{
  "n_kv_head": 1,
  "activation": "swiglu",
  "attn_scale": 0.0884,
  "bias": "none",
  "init_std_o": 0.0,
  "init_std_up": 0.0202,
  "weight_decay": 0.15,
  "batch_tokens": [131072, 262144, 524288, 1048576]
}
Each number is 128 + 32 x the weight over its row's rms, rounded and kept within 0 to 255. Layers, rows and columns count from 0. Numbers have three digits each. The size before them is the row's rms in percent of the matrix's.

# layer 6 MLP gate, 1728x640, rms 0.0391, rows 701-1034, columns 360-399
098:107141071121151101089127105111132110153086090116069141200107115189158120167113135118177135122153126118157178148148181136
093:159113163120143101131140166128152153123142142098128130081158119129075175108130088120109085072161157104189191159140110179
107:142202120123165155126098154073105134121093159094170125134090125137132148171130121151107158145136119145131187067149131127
111:139148124166153152123128085131108149141143086119134154072068146143158053137160150106060100119117084118125090141093170124
092:063152124111130148178179142093116081127151119166080153117067139126154100168112150133142129155080100178130116170160148118
104:108141164154125153102226130154153105124176155094125078155145153116145083073108122142167108128115094058127102151142144130
113:111155118180117134083124192161109136146135177128159155131080120119077175137180122117135195140165093114172168148117081156
088:120167109154100139154127065133128192079108136157107104182096116126161138102144165154143118154064095116129123100077129150
105:137088130112119177149105123126067146128165085151157193087154212147159131156101061134135169108085124100091120095111045133
089:090153166158104120139176121090139167100095122134133145119177119129159143146192163096150106170087211124077105140153151135
100:120165096120121112097139138142115132142112180127100085174129086106179170106145175199111138104079179067082085092087081159
082:126129133097129199112125106150057112131142143163141132094229134121146138138113188124135067114071070105175097094153087128
104:082191160127155142058135104071116131156097185110129150145131131118134098133144133166132166129134035100115162130144138160
094:137125139124103115138141111164110101168149135131086165131135123122117040085127160149188099187212145101139179138102122138
082:173115083128124126099114130133136112140114104140124051129178142113132145131210144157085118110062065110154107088126113123
104:133092124124140151081146130127037112105143078191155094122119153130108136111117134179167131183123147139120152145152147124
098:097163143092052080169074123096145080116149149181204098118134179157170187152118099112066146103150139170128112082060126125
095:128094143135131106124119145112129163139103103108171065151162133119080162109123019170082137087104155113149127123191162125
108:133123102092150141131128196138148053184162135144130140203162122163060103114186134192100096113134165087129063134119128135
084:115124080109136176137174113102120107103103087100108104140176125139097080185101170138153137132134126115097130094086181110
096:115110144132110103149114127079107100109137111054099139112099133133088170057193148084112152096120052090035166193144171153
093:095175126095145125109183173165077088166068133125135099131151069132114133108152106103109129144171070105158122088192122109
097:119096141199107083138075072130134093118139075154134103170188103080157130099145155106068125096169125135112079157123129154
098:107094154114162183161164194117089079110118174129171113190172150113162184121110164081136076140084122093132142164120073158
104:079093140150158076113132094084087161143053135156140153205145060149167120096167113089155129163161090132104128140122119188
103:089132086062176110160162109129097096126126134149115103125132128113112129099093158161132106157107132101105228100165096195
098:119135118148120123093181092111107106162145182183148138183141147094104153131137189117134103183080120115150087112072136086
102:105136103222134096148152103167110153150069079158167095166179147143181125107103111173158119132098077128058101136179110146
121:093139143129214159111119157096118144131117109115155147150132146143122126098143128129144143143127116102145136104111164073
107:131183126099126114094124102092087123144167104140119123188131111066119095140157127104125087156141199096139170153142131085
104:146186142108108141146117138138158157085121133128148176161076142142080184070113123124093134117147115113139074074148151145
111:112144141106206065117097083116131116168132136106155140157137130177124190142135164130141157049092129122089125202148129109
100:098252095099112136090182127105131183119095094147144057160122111165207146106169175144154097123178107080182158129122097084
107:118183099121083126136102097062179115157130161192086081110130099138091123116140124068126137118142159133139088088130111114
084:122145104160106134125141150179110136113141044074149108146184069205094179088092141167155092165198075140158099087116124118
103:082063166109152141151180127030130131086099111133086131158110096142142087110126122158116148061163116140153180112147111165
092:124168077065159108125131101170180084136173138094154122096146087123103073106067129092136130094067083148069103124138103076
089:132100064128123081133156119112189064093148095112212114178173121099199146108162131138141157091173087131169088157135113183
105:141150086109093121104045079107140124124097093097184147171079152126119131099184129134112097144184141094097191065140116157
100:086160105146118115172127113067127170058174121109122130148135068114176178127223154109131119124164178128068134158175133166
098:128158212149126176125128105114170200159139162176064129112099123143166164124130102090134115090101112140119153182148112119
098:087137162122103073122132110116118111124083168128133112043084161116137090141140168090112092101192158118111138076086137070
111:112128131105172129124146128165126142090127111099126122166120125187093193141177054158113108138148155109151203164138157052
102:079202105168113144144187073117081205216176161182130180127142129098168080113178073150068134081120116132128096147163147176
101:182112118082139109179181130162107131169109122183092103192074108144069124119064143127124127171197125096111186095137119176
108:170104189047137139171136107140096089144154144140133105177085133133072154072139120131107134149147138116092152114099105070
101:074124099150172180184146111189114193158133164164135146093095189126139125162128086125075109157088125098031117117160199119
085:126118163135130156136120051088128095144115129137133086113131156157076077197080167084120113138083119151156080090133127054
086:080100133110165177081069122046083063113134143173142082187132155107127121093102191088081122140133061123108126081130146138
104:129097118136159164140155130121102127146156114158120150200150186124105158152123096122154110168086098128080150101136149211
091:123176091098098084184218159101167135127114143151144098135151069127126155111147118135170076140124147146156128101134122081
102:133097100115143155133131132168115077138066127105164104187107106127147186122121106157193157102090083122151111107147099148
104:108115118135135098101099161078115189148153113184164163166140136150159164101118101192106132138136119126094152112121096109
112:079088070165121157150131132150112204155122119077124102144111115136163182128154051138170214116206121104194166116135109143
102:076132064127169123157194120112102137165050084132113143167199057127122119148125158137158141173074100171107110131128118129
104:159163124136109144131116103131129083132155069137142139194091100141162164108126105150085132137114151090100155174100162152
098:098161129083120127189101133084096131094097155087097110124162116151157144119144134151141129087119186061093101129141102131
098:135136164167106133071152076119125115175126133143130114125114150098165087120158146157100179088094130100142105158159124192
103:102138117091095131099091146057105087106109165118111185123162114196121129094153127087098131098189184119129142080166149136
088:152130144189130122138132093104131101069073098067142089117094148103185109144084086108130146170133134122080198110113139125
085:129149110150078142111101135146101085105138110181146141118081176128148160192194098112130129176157147155104149132105105122
077:132162092142126157126092144098104138146165124091083163078130202134104114118077144115154148074132113209167105143122129075
101:202105127060107141121143143185107140187190085120153087132111132097086103152125117123152120102134121108137147133130091086
101:127100133142128223180157129111154168148136161108125147064094127122120141128078142151098140112075152113135112047174136122
101:076139141097110107099114123143162050108115157127099075107133082113088155161193156172126129109116181105150140079113103101
104:121117054109120125099037090132106180141072074168136080155162099072118134091170125096149128125090134072072087144142142103
103:145143073165169072142130191084203145104119112127101129160145147134145131147075139168134177190109099168164169122180109034
100:136175052147114120116125148090076160090107072168136137152120158162085134122141174116101150142147130085126132128165138077
102:115184174110142082132093098082128144127128050118116096133224146126133108131136107137180137165107134114095120114065097098
096:133144121127124053075128109084137148071168171148146122144094043152137148141120153112156110167181140118149120123158143137
090:150091122114151115126135141113134120116080171107118143160122138168108154170132127104122120140169117143091132115113142162
089:104172149105136135176119138135137055184102155156141113110093173076130121145115120150162119130107098135112106087139186129
092:154071109106139109110129175138077118169114168119105152138065103099133094106182125097087106100146176096186148071089116098
125:132110126080132133079152084103134139129098128121144131161124089102125148147141175149144109097127137086108104135095085163
100:080114132107182115084108103133098119169143168184169168163160120101106105116135180154151114101093110142123116129144124147
108:153113144074134135103181119138119126094123120128167141157132107101202164098118092160131110147170077138135112131137098196
099:161157145097171136127141124092187150087109136160059166143112161162165115113149076174104053122120165124142132129159079117
104:113113148106080142175124120155129151100097105155112100115118112104128101137132129171140130129144170081219121090136155181
089:090154158125151115111079096127061103074136112135113076110179124122167166122189105112104099071112173147141086126109165157
104:063110065109134175149183091120119062069155092118164107139150081152120111119134130109097145176081143018097105150195141086
092:075180131136169092145106174173168116124120139176086057106152174099095163098043105163154082136118158101118147103131176094
088:154156112140142147205149178173086124139128128102104109072138077074123122147154135104173084114087156135154120089161171145
103:105105132134119100106120126113061040177142164139105095136163101101045087109132150156068138141167142094148166096194148182
112:120087110119154115123198101120101147130125113138122173169150080207149116153086106157095075148141118120161138144091128150
097:127090115135227129147085102160110111134130163139135140135103091110171134106162143076112109139174153093075143147100137123
102:124153090122164057122179132173134142135112114077133127149152137136123165093148126219136115085166124088149167090175141111
095:160130064111179150175149137079113142105173142063117136171162127124133127126160123127111143152096107129164122139146122098
100:073088115062137114097135157155057153036132078104128117156122120088138188109158141118166092149160096110141118150101149131
103:070148114137101126104099110095146113113185118136107179096099107147137146100133117151109125095120145094098115150174156117
104:098137104151106123126221067122155129086098141130146106211126118141074165187121117102176065174144112100128135146121145065
085:144103068139138178179171181075132113128155106114099086113150119152148138131158151100131128154146117108158174089100073156
090:137174159078120171080128061130126096085156137166138118095181165109142091172103119158130132115093124139124154149124052071
085:143140144108112124102099149135102116171120137137168096102117114135137107074096122147104189190138076133160151135084081166
107:130193163109166159118130105143065119108069172149098165095112138160101172065077093151116111103149112123161211080127117187
104:141175100105098148104170147091087119139108136070096090155096135162187133101165138140160162119090160119181183151082132123
093:167125237134145083191134120123091160137107158124152128123173158150122158119155102116117122128070128133117081103076153099
089:089173118112141167154107132096132144087096203137139150095167116089115141117132193147127153129109117155113104145143175089
083:124132119109140074143145160108120164147069140121093185157186082059136153101162198083110104102114139117111110114153134114
090:121118120083137105160102105138118129131119149168151133149127139161131130072120086177164176102200135160151127155148099123
102:088123145111149083077118147134145125076091121117194116129150109145163118104202096143129112119113112168133126136159167158
108:057110050093167123132121144099122117117128062150152092092133122102118192126159099165133150174107116122133173153151097123
107:149120119097160148126075132080144060139121154126134155181100098144137103113129162097123114098155132140153182104166117127
094:064122151105161142150018121136133166181122125148143162187126100132139197082145143105126171121149115202194093116141145162
095:145123152098122212146172013098146173144129178161147180132092186118147181168092126091128116107109102150130104153088115105
099:133112093141106100132176085097183156122139108133130118143150060140150124124151155108153217110139081053117156134104103112
094:122124134137151077164111108139152133128153150139147172144115147141126120097141149173143108121102126142125148143083136092
095:127166118084147137148128065143092070133119186094099114116122133150122209108136088083196125113140123117124113168155128116
092:141137159158080158054147117162143167138148129133111196104142103119143113105129096124156148139152112067099097150169131124
084:127165168147150130121082098099116145133118090082135109103164144106065118176123099084127111098123036119129133123143115101
099:105080092111145170091164112131134146113128177155124094197148160188159179150094101077156112158128153157085129101113112106
095:137149115141087116108123091095067079133093140090085143125149096147128105110102129170104140141159105154193160173166121126
115:075086086140074143117136115114142111067091154138160163101155128129164178135138146106157170151098091107071170104105164183
098:114149088185082090130159081173170128122109115127154129150141123115116127176162085170100107103165126120157112190138075156
103:082170102168070112081164145118125165136089094158076165124108076157163114107094135084130125188116137134144129099162107101
098:168139187151099114150185147099083154163094172202058112180154145189121108134106148092130127119198141088151139149178121106
098:161100143123098140115140072169124160123091153145153115156118127153138112092112161123156112131133149142163098104106132132
085:176074103140121101114082159146115139113128132123105088155158154094100086060160199124140155165110172139163149130127084120
106:174141133154115168190161086074117095161127105167120124101141136156200161112144151147097115115137123111150134141129127197
103:157122143125148103158119147103183161152129152145143121091093177127050078095160173151136133125132126104123063120123115087
104:184154166091124173169082082125117113093110160094169205087100109061127129143123170118155136076113106077074147073189085106
100:052145096124136166070183126086124153123124109146065148112040145227172150133098142154100134145187169153153124124095079122
111:037107127146095127133105144100140122109107203128138231150098113162145083114091170108082082121152064124142175081104121107
104:138106112085206140102124157074134135111132084094151125153107114142148164124137136088149155172158149150082134097062121085
106:123114122058140111179106112096140125159136138130103151149193123159092159121129126135116145142109161086150160138145164139
091:128119163144144087127163151103200144128183160152131127147127140132130137114088109158102117087169102122190114135153127123
102:080153120096170148136148091105133075098175151137119131140140118120089167102191177157185119108124138144103182082158086174
107:116104113160143220159139095135083105168130179097142135114167088115085146108089085168148114086139147152120127094145128118
095:080168149167116093095173172117166141096114121157090133174145147105153106116201182177155122109100117135153089153156077073
110:144110146118123120070139128048159115096183106106166124172105106151086108141166133138177137099172079126106180148117095181
092:108157132097080067127123106086103079044116149137123091131119095098147155125122095158177109079086105132101150136117093143
090:142193177080102113117157118139171143113083121055097090161103077172149139118096093079190113135099124176157131178127120113
092:181178050105141149083137129190187161122164121170107108142113109167168135086070105121145163158100147088209079176139093140
110:120146145184128091091138125127133182078122113145139154135145104110132149065151156132171141126183108129078107121129122113
110:130139159136157099189123102076120119089104126143156138117125105134140127127130119117140107147162107122113139107129094116
099:139179181112160138112079135159146156168144173103103174105122114162134106118126079121095105124130108149185132059168110123
107:137141103083200063166124151123126098150078133187129112182177160190094084065167085177085118148137137126174193108082115129
092:109074099147166175153045100115100171120146068112157115082135117084084091154171142125133181122132163159141148159126183120
086:130129141143143145142177141104139144145126114127120166121122115095167094141119126153141132075122043130106165129120154139
097:104180077105178151125065133152085153133114121124179149150150095129149164100168162131090148091200154135138117060137134097
093:108103098059182133120116157092136033215153138133080126136140142130153111117125136190055195115108109112122168166157138099
096:113119137133092131116189159150175171099119134085157106148129147148111118112082117167145182157058148107158158126095085103
102:077118068172154148147140132077070166127096149157151153134103158171138165154136141112133127148149115142128135077122136098
108:171147114129108166105178083102162150081159111109104117141123120124135098161154065108157109131111136072146115141135119103
080:125063125175108137096096171149110112109162139079121087056152062154116142134164136134150127082101172164113136146139138059
103:069163077136124132179188118127116165102084122089134134147173074150126109155138138159137115185161155127121170131141083109
110:115173113120116109075114156114086129145117113174135147127167125127125163087153095123053110077194093114184131044155126169
101:098141141123167147139131112152153136156167116206143073147151120124158163127076115124108126176115141122117135168057116166
087:171114155148098082138127111113147116163144167135125102144107105114093162140123159109157141177123139154137165168162146153
095:166123145108148135190086040155104095151119147113153117184134157087105149112133169083102162104116156086080162139083129122
106:126131141100174075151143112162093115102123100175098151127122104122138176127195120148172100118103106155118181107119077130
095:109100154146134103094132134146133134158169100143089153152084102130112144121141164153132144169136150133123171137131149193
100:111114117175131197150108103139094123100083107170220146060164114114156135096195072130148157149058112162121105131143068119
091:111114092109149128089151180151135136153152130127122100169159096127187144104056135117118116139091151096157132144154188159
096:073118093125149146173186161061147088126146126119147103164142162101156081095132104171113125121139136058147139116171135150
094:107181121109137139111102170141034097135122145170150127128109100080148171092190096129128116108110163142142117146103114157
099:150110104197113099134129111108136183121134118084181159106137159117125154130120155164145105060113185097165136130201154114
097:111120110089148115085106177133100061061181132154125157102124159189141085123093113155126130179193107118116184163108172087
094:151119118184140077163183108164069089145108155208110073175119103119129114115158165129112099105111141117180132099134128123
097:149079115151150034086145167145078116110092125127134084123173137159100105095141113182051090144130173119182164098175111160
105:144138070166178156127139066117117145132119111128133193104148117073141159108157093198116131137166098092097085149166121128
096:122155128169101138081105107097145146153107059151160105130146136163210173099145091143195140185125099177106123123116093076
087:122096130105163098125113133074117135085085133117125108119092089113145128094147123109113152158180138108133168093142123124
102:124174128151135105211104116105066065107152029101074103091121128146134094116112135134083123143106087115148102046156135085
100:138176098099097174127163089133171152123130124252148140107148059145128205171164092122242105101154160130121122102140138131
101:151137069104109174101185140149098136079039175131141127151178144093121105173105115171121163222157176112099171114191103156
104:120102142078197088184105069079091101115103155147130150176103137102112163093180162116103132119140130143077218088181155088
095:119156140113124056168101123119170109146167135138152138145123107126127137106088102132081144097137153134118117131078113114
108:140119083153136096157114165095141173154082146166082130167093127189118120094122089110157095215143119110157189055157124131
082:114113153151108130109167142155130109123103166137145123130166109158080065160220121205087143133160107141164133163172122134
106:122132096122097107098085129122093090110139087137112103150140134095183053070173144142130141097099079096093153099232103117
095:169115133124134112175159168131093207139162114110100106114144144155098151129083049126133176167107139177133118178100117149
100:154153143115062088162135160111138136068138189098128096130161094153186157167135143092148124084123136089129147145144103177
104:096197095173141077182130066102095180098150113107066108118130061156130152110123132158147114113164108080141164115137122092
104:096120146179102081173116129118181120106158188083118137182114142125101123099093129150054151143103145145160174123108119131
097:126137112152115107221102094177092133120148097166091118169111087171200171105139128113073122019082117133102131120089114120
082:107154145120112153096148128088151113113124169116109110075125098149123079085133118106122126123130141133142177165156130130
092:178124087152167115144171139143142115098100118091167121176165143091158177065114119189025123088136129111176083051171095136
113:145167104116166118129099139146124138152139100160146092120154135148142170067073091226086148134211037106127114116122101184
114:072108117117146134060172145126168083092059059106164128170128096127146164127084141129111142146131093079151161109122145199
099:147139127158114090159140147138149123141097143158206124115124111119149101062143176129117124171070081134121164134182109113
113:125157136124185113175125147128085125110133086145195114085173075133123142068181122113133146164119187124116091140129134160
101:137126060133133083163091101060147123129184154101115089202109113164091142123141117129134113081058138136182084158167154105
107:117125146131115115143133099101089136105057198120145161102156120128103163142160139097124157128156152181139093138120080139
088:073106134126109172121085163143152119181156126159186126123132174149114098144084124159127140126026163091123115186099079136
082:159108113149138131132111119113122125114145107094147054126140117132129154091083174172138131200144136130110089072109105051
100:142148137143158184158133143144077130095144085132122137086119112123117128092131093121123103109048122110128117154055133101
103:113140148160188097160165167161135120116110113172160119130123145111161092138133099134163153136075111117148137143162140148
109:135183103150129116156102109096086072189108134153173154119111094110051098141101174167165187119141141098140200109087159113
092:090109123102167137112135174083179074129129083139203070155138140155150161130126185230126168141139070100140122134152126198
108:126116116108166112109109077114157097168110137098146132151147139085078116103161115120096121127092114120171119175178112158
108:134106120132141114142131121170082157130151105117119088139160097164207133086116134157129091145134168104121117149102161117
101:127185138074109166168156087149096084207130144124093154205123143153100109112102175131152112095145063129165142116128175132
097:079106184099083171150153129115139152142052163084073138086105203126090146107092077172113101092149107040129167041145078182
091:129144129172149166116151115126115109143076140085159162099181093085090115099126081190122162137096138081205157119192112063
104:152178126146100127136145065163155073134089159132099105150130122138158078146141161112068093078133125080144095136114081100
107:051149155095068144155120135099099129113096129161218075008106153134177160137113131093162140097074121137105130128131100134
088:066202169119106099172102134074160153101029163135143106130128129138173159104126106160144143149100187135136170107107063154
107:140118154085154184147190107111059096153144081120110079169120140135152130126081126160179133204139149055103158133129117132
106:152112080154099128134085172170076117138095115109147089160135097101160056129113133145068120167116107134198139100118130148
092:169156134152088125126072064190111168144141135136100162090201084136099151169213112123175087105121125115098149073088126114
100:152154098081137066145144132149162162133162136124075098195157141182104152150079111137085120132172040190131158088150142102
099:086115085156137159087123144127135162128090106096143133149086165100091161162165168120129118130124043147170185084071104124
102:143152166097137129121188114128128186106136163153155113111139112152111125165168130113119084064110143069099099116158170077
104:130146064133096187098158067127167126151145163161088159126180134140112110105119099040149123181109166105116157122145098082
106:155142148134125119150111141146134208085124098146163137129176119134145111122127088151201120131120172088141098164128101105
096:095140124119101115192192066114083130154146132085111144155120170117146136099105207155096129128100123113169136107100126156
105:149150145099195164141122055149156155146068132170130099145144146117150152087166138131148114100138096124136135133156121112
110:121130134148160094110106091104084117149101090142140092114119083165104147100120072142096132132123081089135169145096142059
106:138128142107148150161183167093124048163118162100117114163156091118123090155164082155086117132125149129089137134165093048
107:083137156122177143205096146157089076094115099114167114145159123148127145145184116129076115180112152058110177099160098158
106:048244091126128128129127141101113186103143166173182107170111104145136155103162120122108130129113130133153094153170133145
107:124154094097136108118085133065144097159114123143135187175111182122122112137099128194154131146127107145138115103152149170
103:117173067125111125126188124109160145063140074181153158126159105126130181132139107105180113173140151057135191150091174050
106:111177183167164194133131112091194154161080116156148142160107076097145134102084157089157093132097133156167132153142097091
104:083185087095092137159165112100139137103122174076088133111154122144115143080105124148123140159116114100137196113236089140
111:135114144058158174157184133121139196174116124091181135120121058074107042093113184141137137059124135041116117171112138084
111:161161123156147142104143065128106139111070150179195124099152146084137090113157165165170139146110112129173085124111109135
115:161110093113071123098134106166164167121109119132107164132158125119145089100126138142091112140193095071139124158194139143
104:134174187157144150081128046165139069070161123102122138117113141056174095106140095119165099107111137108075160153169155147
103:193187080115070138182101116162156166069167085153152168142199104066113177114081170203121144097128160102140073114098064176
104:111147142099131176152128122143048122118073140168174114125173167046103153132115083162135122131135091117127103147131091109
109:110153096107119084140096097068140121109175134138159128179137132089106095154159132160123182120091104079108101097171100132
096:128077158111162167116129131166049096148084176190110084146084140057103083131175132146087161139144122104106096121170152180
112:075139136142140169065123164101039118109127156106118123107131094113142162126106123156153160136145127155126105097148106137
108:084177153104081187127098164156121107094110131169088121175142165116108073128123098170140186035151113105102198141153179135
095:117078187147088184113168101075180112120128176114130134093107152002098131129117107126115116102144107162156163090153142128
095:081158125089158118145145099081070063135101178109156106114090135108094102135097125116144137144119175150164171139135136090
086:151140152129143162110084155125153132075162158099163090120148173090133192160089167142086074176200119140121072114144135171
109:070098071071165122130202050144096123104154131114125141152122133173130148124120137138133138149080133110104074119129132088
104:097127145167127153107144098114146141160114133119101164167130127138155104117171111158172114109078092163145092140207085143
089:178112107104101113194110122073070169151145147138157128108144070147158121110123112106134147152144184060146123148174099130
104:136192126100146098124072144130131110177084165103147099163153133145089080131118128094128134119142140153095143126156109180
107:145138116119083162149181132185141121101132179134186137173143138104154118122064149102176106113108131102137076135123085043
101:108169095121132159128146130147150088161154156104160085127093072151069148147125138144150135129124158119058093122181150182
104:153171140101129105110153116175140123107105179161172082100143122090154117111138153168123092114147063078108108121128094207
090:179180111104157089121118134157151144070097152073120093163134149080133153139130098110141124121134123140120157150128181099
104:172166123077084138148167070112081087166121138107092123151089103138117181096116139167154116152154156087126167103162178123
096:110096106175146155152092158130092110126147115064142071111134090098118150127122100152074140130146146079114126085120144128
082:167176126108130111129100110146120130150182123125111117098162088072164171102099145145132162156167112061209157166215148124
105:149115115113126108125109117069092092108144125107121112147128122155151182159148147097081135133140139114151185114164125170
110:062114120110163060121094139172095129101089142134146134138117099118076116100109174113058158097137062104113167094123129147
109:100099133119145165121150176158066078156126155176139173113129103142089119168138129078160142133143169127120084152195167118
093:152150113195165111087123143117063102134055140128183150145133099197124110105163092172126079092152071071127118061120113205
100:147096112191146147091141155154163132157133105131067082090184097111161125080127082076162121125119165107171182149121082147
100:107167142142189081137138130149095123111124155148134152172210153134133119110046135180091095105127131119145119117169170152
089:156077125147117142161158158098144123107109135126183167143148130145130159094088123178109111174110141122154158149136099169
102:089131185094132147161136088184163124105153088188116091107092122103151174150116040217144113091146175122132117131084089121
100:079132067071088161132182180064144124088132094124108158142164102088098097134145140209181121190145161098154115167140157113
109:129121078187112148108169092083158147183147082126138162087130126100127076095098180144165129184141143073100129141115133179
113:134144112101215126156117122094132113112140171131093145160100161125109203098116094199158095066136132118113172067180095169
094:158116078203135123117041111133155099150177110175122139200107113154128157122116154114098109110184080114193101056099102141
108:058190123172135128155136128107097151190175120159183120159141097136175103125151116142129139166141131116173124140134069142
086:111108153080119071133164094120138096064128213132113171138120113153167160159216151128119129121104089138119155164104124161
100:074135155093089124165114131110109109075177080154095053129179158148133090149126175188135088124129119109094136130128102115
103:120144176097139176073113133075120122129088177079118087137162123138143111133155168087127138109104205079104161117155107109
100:088121177126107056129147148088120086104137106144150123180108050135100177130101122143124093104135098145126132131070128134
106:145098062141081156104221104121144107155108119109158116191167129121151145146212075130143146117166127128114135114195163156
088:122139101094119092145116128122067134066092132154142098134084140101115168115153107119124111066122108143123059124172171117
096:163119140124104065154212187037150108108109153119151081150150100172136096098162155120088052132142155071114136051192058097
108:141106078157128116157123083133178139137083169136174156123099101094125139120138127122155170104174162146120065126151071113
105:174139172089122070147103164074120127118144116177106102094069076105122130133193214141052093101213162095146100083155172138
079:084144149131121119131124180134149117146104128073164076163071173141108143159184166073097110155159106132116160176167135168
094:131073155090120119117076135121116117098048109123154109151132151088105203116134106110109124134115097154141178090117148114
104:118130125145122107066107160127189043161141073202164029158184144083103099091128090131178151148134193122154128121097100138
105:123166133092114121033180151105113058117041100078151055147108084156166158143098132168191169127156173126179148116133088111
111:121150084108106147110123092136118148160124116156194098091176163098164122111140140121113143151147159124099092130115122110
095:177164098071132176129147143122108119162103165164147148143183123137142179102169145148111113175113096114149130169081134078
092:106163134137159182124109110068077078145183173129155062103139191114130141125114105146142143055153051097078120115159146150
089:149112132106174109159155106103108112100118070128140112132119099088097116119124102195124123104103126135159168103108105097
098:105139059147176126137093044118130144138185110176113081160143151126177170081100145110144099139054131131119157098103178174
111:162188114095190105190108131132190125175132135203122108161132100104156138080076113096065155122129104063154171100106086137
119:066132130137167110102114144090137118172108196128197108188106111133049142086127134232118133116138141145107163121123096109
104:067156161156163094150115103120114057117141107146133049147182114109094149114145082147112115094180150030152174088162158100
103:121164104155106138153161141159128181156097139115095152146154036176113157064095129125182076198116156093114111143130076077
092:156096144099199083134134119079103104084161153104163126162106121199078158114113123131116144186183108128169147117121100112
084:191077119113079121084072103155143168168162125121125139115137113156061119125079150135111130124161131038149100126126101098
111:095132104171156153071147150083163117160162149144116118120131076110143121132116113157105098122134137110102091145176117150
103:117165186100114115079071135152099059198153150115169059095122130121157116102098146132134142144129137131163124090112120129
105:068143169156155123102113103174138182127134168141130117121127075090132095105117091152155138158150082147141131162180145042
143:159124126102113164122191153088106132082091094110097156119157125102111124123135124168150126114112114048056150111113131101
094:087096158101152095141095140082061152180120114116108111154096091127130096095171161127125177117192086160167146103141139127
101:138140191054144110119143153177114064069099165131182105158100174195129109152157198152091132146095110113177126114101110097
094:139147123134160153103116132166113166223155131125152164097144131087113098077131107104104106117097136077138110172111122112
094:118107087127137081179160144103121148091134121138160141160135142107142098117103081100120068147194140119100143152170111161
110:128170095080125178133102112102201088112127162128155087121156163175119081104161132143120103077085172117107136151126105162
103:075120163148127089102131120097123114139133160178130106134110063102037138120160054098127093049141123177172164114118137116
093:122120144121122118151147113123142146096126098132092117084131141181114171136138154149137087131115124102089140117138149113
108:102102133111146200151126124120108098161140133040168133178089123124181156063111209137125167118116122134144123144145132124
098:148154103098183138134142123173201158128128103107160076122168156160139166098110101170153150140126168094123163119124147142
096:112104126143118116118085144119109160167107088122148162173109088087078103126158085120156131150144139162206081092145102085
105:117090138094162150107202121152088124180134082153102060171155102102095098100129089114209127122155059105168167111125128127
103:109201058174126097166109118126081154112147143169184121143110152117116159120148146136148173146159100137154157132082208150
119:119118101102207079093148132159099123151069135134096168159110133131179100111163140160103152120144094132119179140184142164
112:189165083086151077088128117146204149132141149195084149143107156130132089130201108115200115133152087133164179132096147111
111:120137125099114129076172161082135124126102145173157189145081126147135135088147140160129152174187108130130157053113071167
083:128085126098135086137115141108092112103128155139162146083077197098120128128211137151097174095121124147121145086158089061
104:151131057131126194114105095116147115136139079097180039125149119123219131115150139126167130205101111115154104130110157152
094:158202122110156177127137146098168111144112183081137135193143081115074118140178125070049146109132198107129127121154137145
101:074156111147173116114170118119141145125095144140141105133126120150150143127131113116123132132185128160106097172182168181
099:113111118174174149115157100184142121158117155145096177185099168133128104115098111136138118094161039135155156105119132103
102:026141163107175166103152141095105148137150139142187160134136155094191122124144082126124127158107193089104105106125132136
094:079107147174165119173097152133175093104157152128161156103163083114122109130122069091109117055166130054103079189125149164
106:123144186118142135182153194143132138122157061118164129120158093106097172144114117176109076143111139110162157141103175110
101:110210151084103119131182100101122136078140117092128140133201146173169140114119117129094127122155138201161161081175153134
100:100133124068136180084130117074122050152123139147128154148076062137129147155098175129080115164121128167122123123119157113
078:117111095159122116095187156113120115120151106123087111178113124150148121092132139082104119073213170153177142142108144119
101:128088102134130160143123136088140107081087175236172140196140120076106088149164138104092136146088115132102107110125111122
102:186215144076126119113146114070114121082102141115090137139199082136090155114149120164131156143125169124088124126139168187
099:112139110099186126196154062054106123163124115158148124117083152091175144104129220125108144139111076093090069096114110080
091:147137140122101134114068166081136119127112092135163073114124100112087097135129049151098124175120152108121123074186149102
096:132137156130164151138192091147143135105094159163141090151139108151182130137143078173114101081125147123138113143210101100
100:069136086053120103170103087107150164143123221142127124157152146114104168122103137137126151132136176130135140158184111113
103:089163122146142151081144118174153086175135136100080061099068142151146115122175091128093119164149182147181146144142111172
106:091122111151151107135121089130087155164115157165166176169112113123138193074112140162144117112152088100135082196069147157
113:144160167200156167089096110163115185174161111164159188128161108063152113121124127101161142123117136059120136179075106160
106:112098094135159066120105149136069103153108120135113121131125130086122133113185088193115103081150136129147182018130163150
103:130077106099091126128142147101135116104126172161146144201060073107090155112147120104132117150126129089107128100117148121
096:163155129160144127109135125071134164120140097100140096145118107176162109127143124134118108167015155096124115160122148111
112:172178113108160109125118084088157124153137170205089164171106079131113105107188141080124164119129098058091109116106166117
103:159096075133136140134164131117135160090093112177081140125140127094123123114146115120158147117144120104096118083143179113
105:049138126119188113135184107147189093089160168082149147145072119078118140095175187197101122126073122077114176076228158157
110:111189151107154149145163116098124075119128172121119135194127114128158127103153163151101121109169112112185121089144077203
109:104155134134147118087137185180103144079124125088167131126145073125125122114088074137200086113185090107120169110118069124
104:145141180090132137120154110114130098072105108167145114155186179108097134068153132148075127146079133080096099142169129062
097:156147154138144145082115113125130125110125095136095164106108124074152079130118111150083142226139112114149145141179138166
099:116157106087138180155134154091130044207096142132084097145120154104153167128137107124105213147182104147177169081135193094
101:121182105130176178187178100116129123119078079114105089180146130177146153106137096188146106106045167093179120114094128163
094:166150165160152120100171185098120117164164131116145128096128133127124140126153122141122219136129160120145179171173115120
102:107117097141118119127121093122170110066064186095127132128090152108155110149147107129090169125137129137091101184181129170
104:161096202160138175108122114129119104118146161109169157137139147149136129124147160180168064121094183165138136171164117115
108:075194104146145107086123108120166105156137071181081166192124108129182126094106121161127129111100110156109114110128160111
096:163136107145160143116080148053111160098103083096145110125120192074060086196124089174182155114139135107154170105118157133
094:070139099156093116120089086134122189142110153161131163125125096094164067150167176124153134156164130057083096114165122078
096:129098131105119101214147082108130117126084108170135100143163137115134150095164143108106090121129172118175133155110130096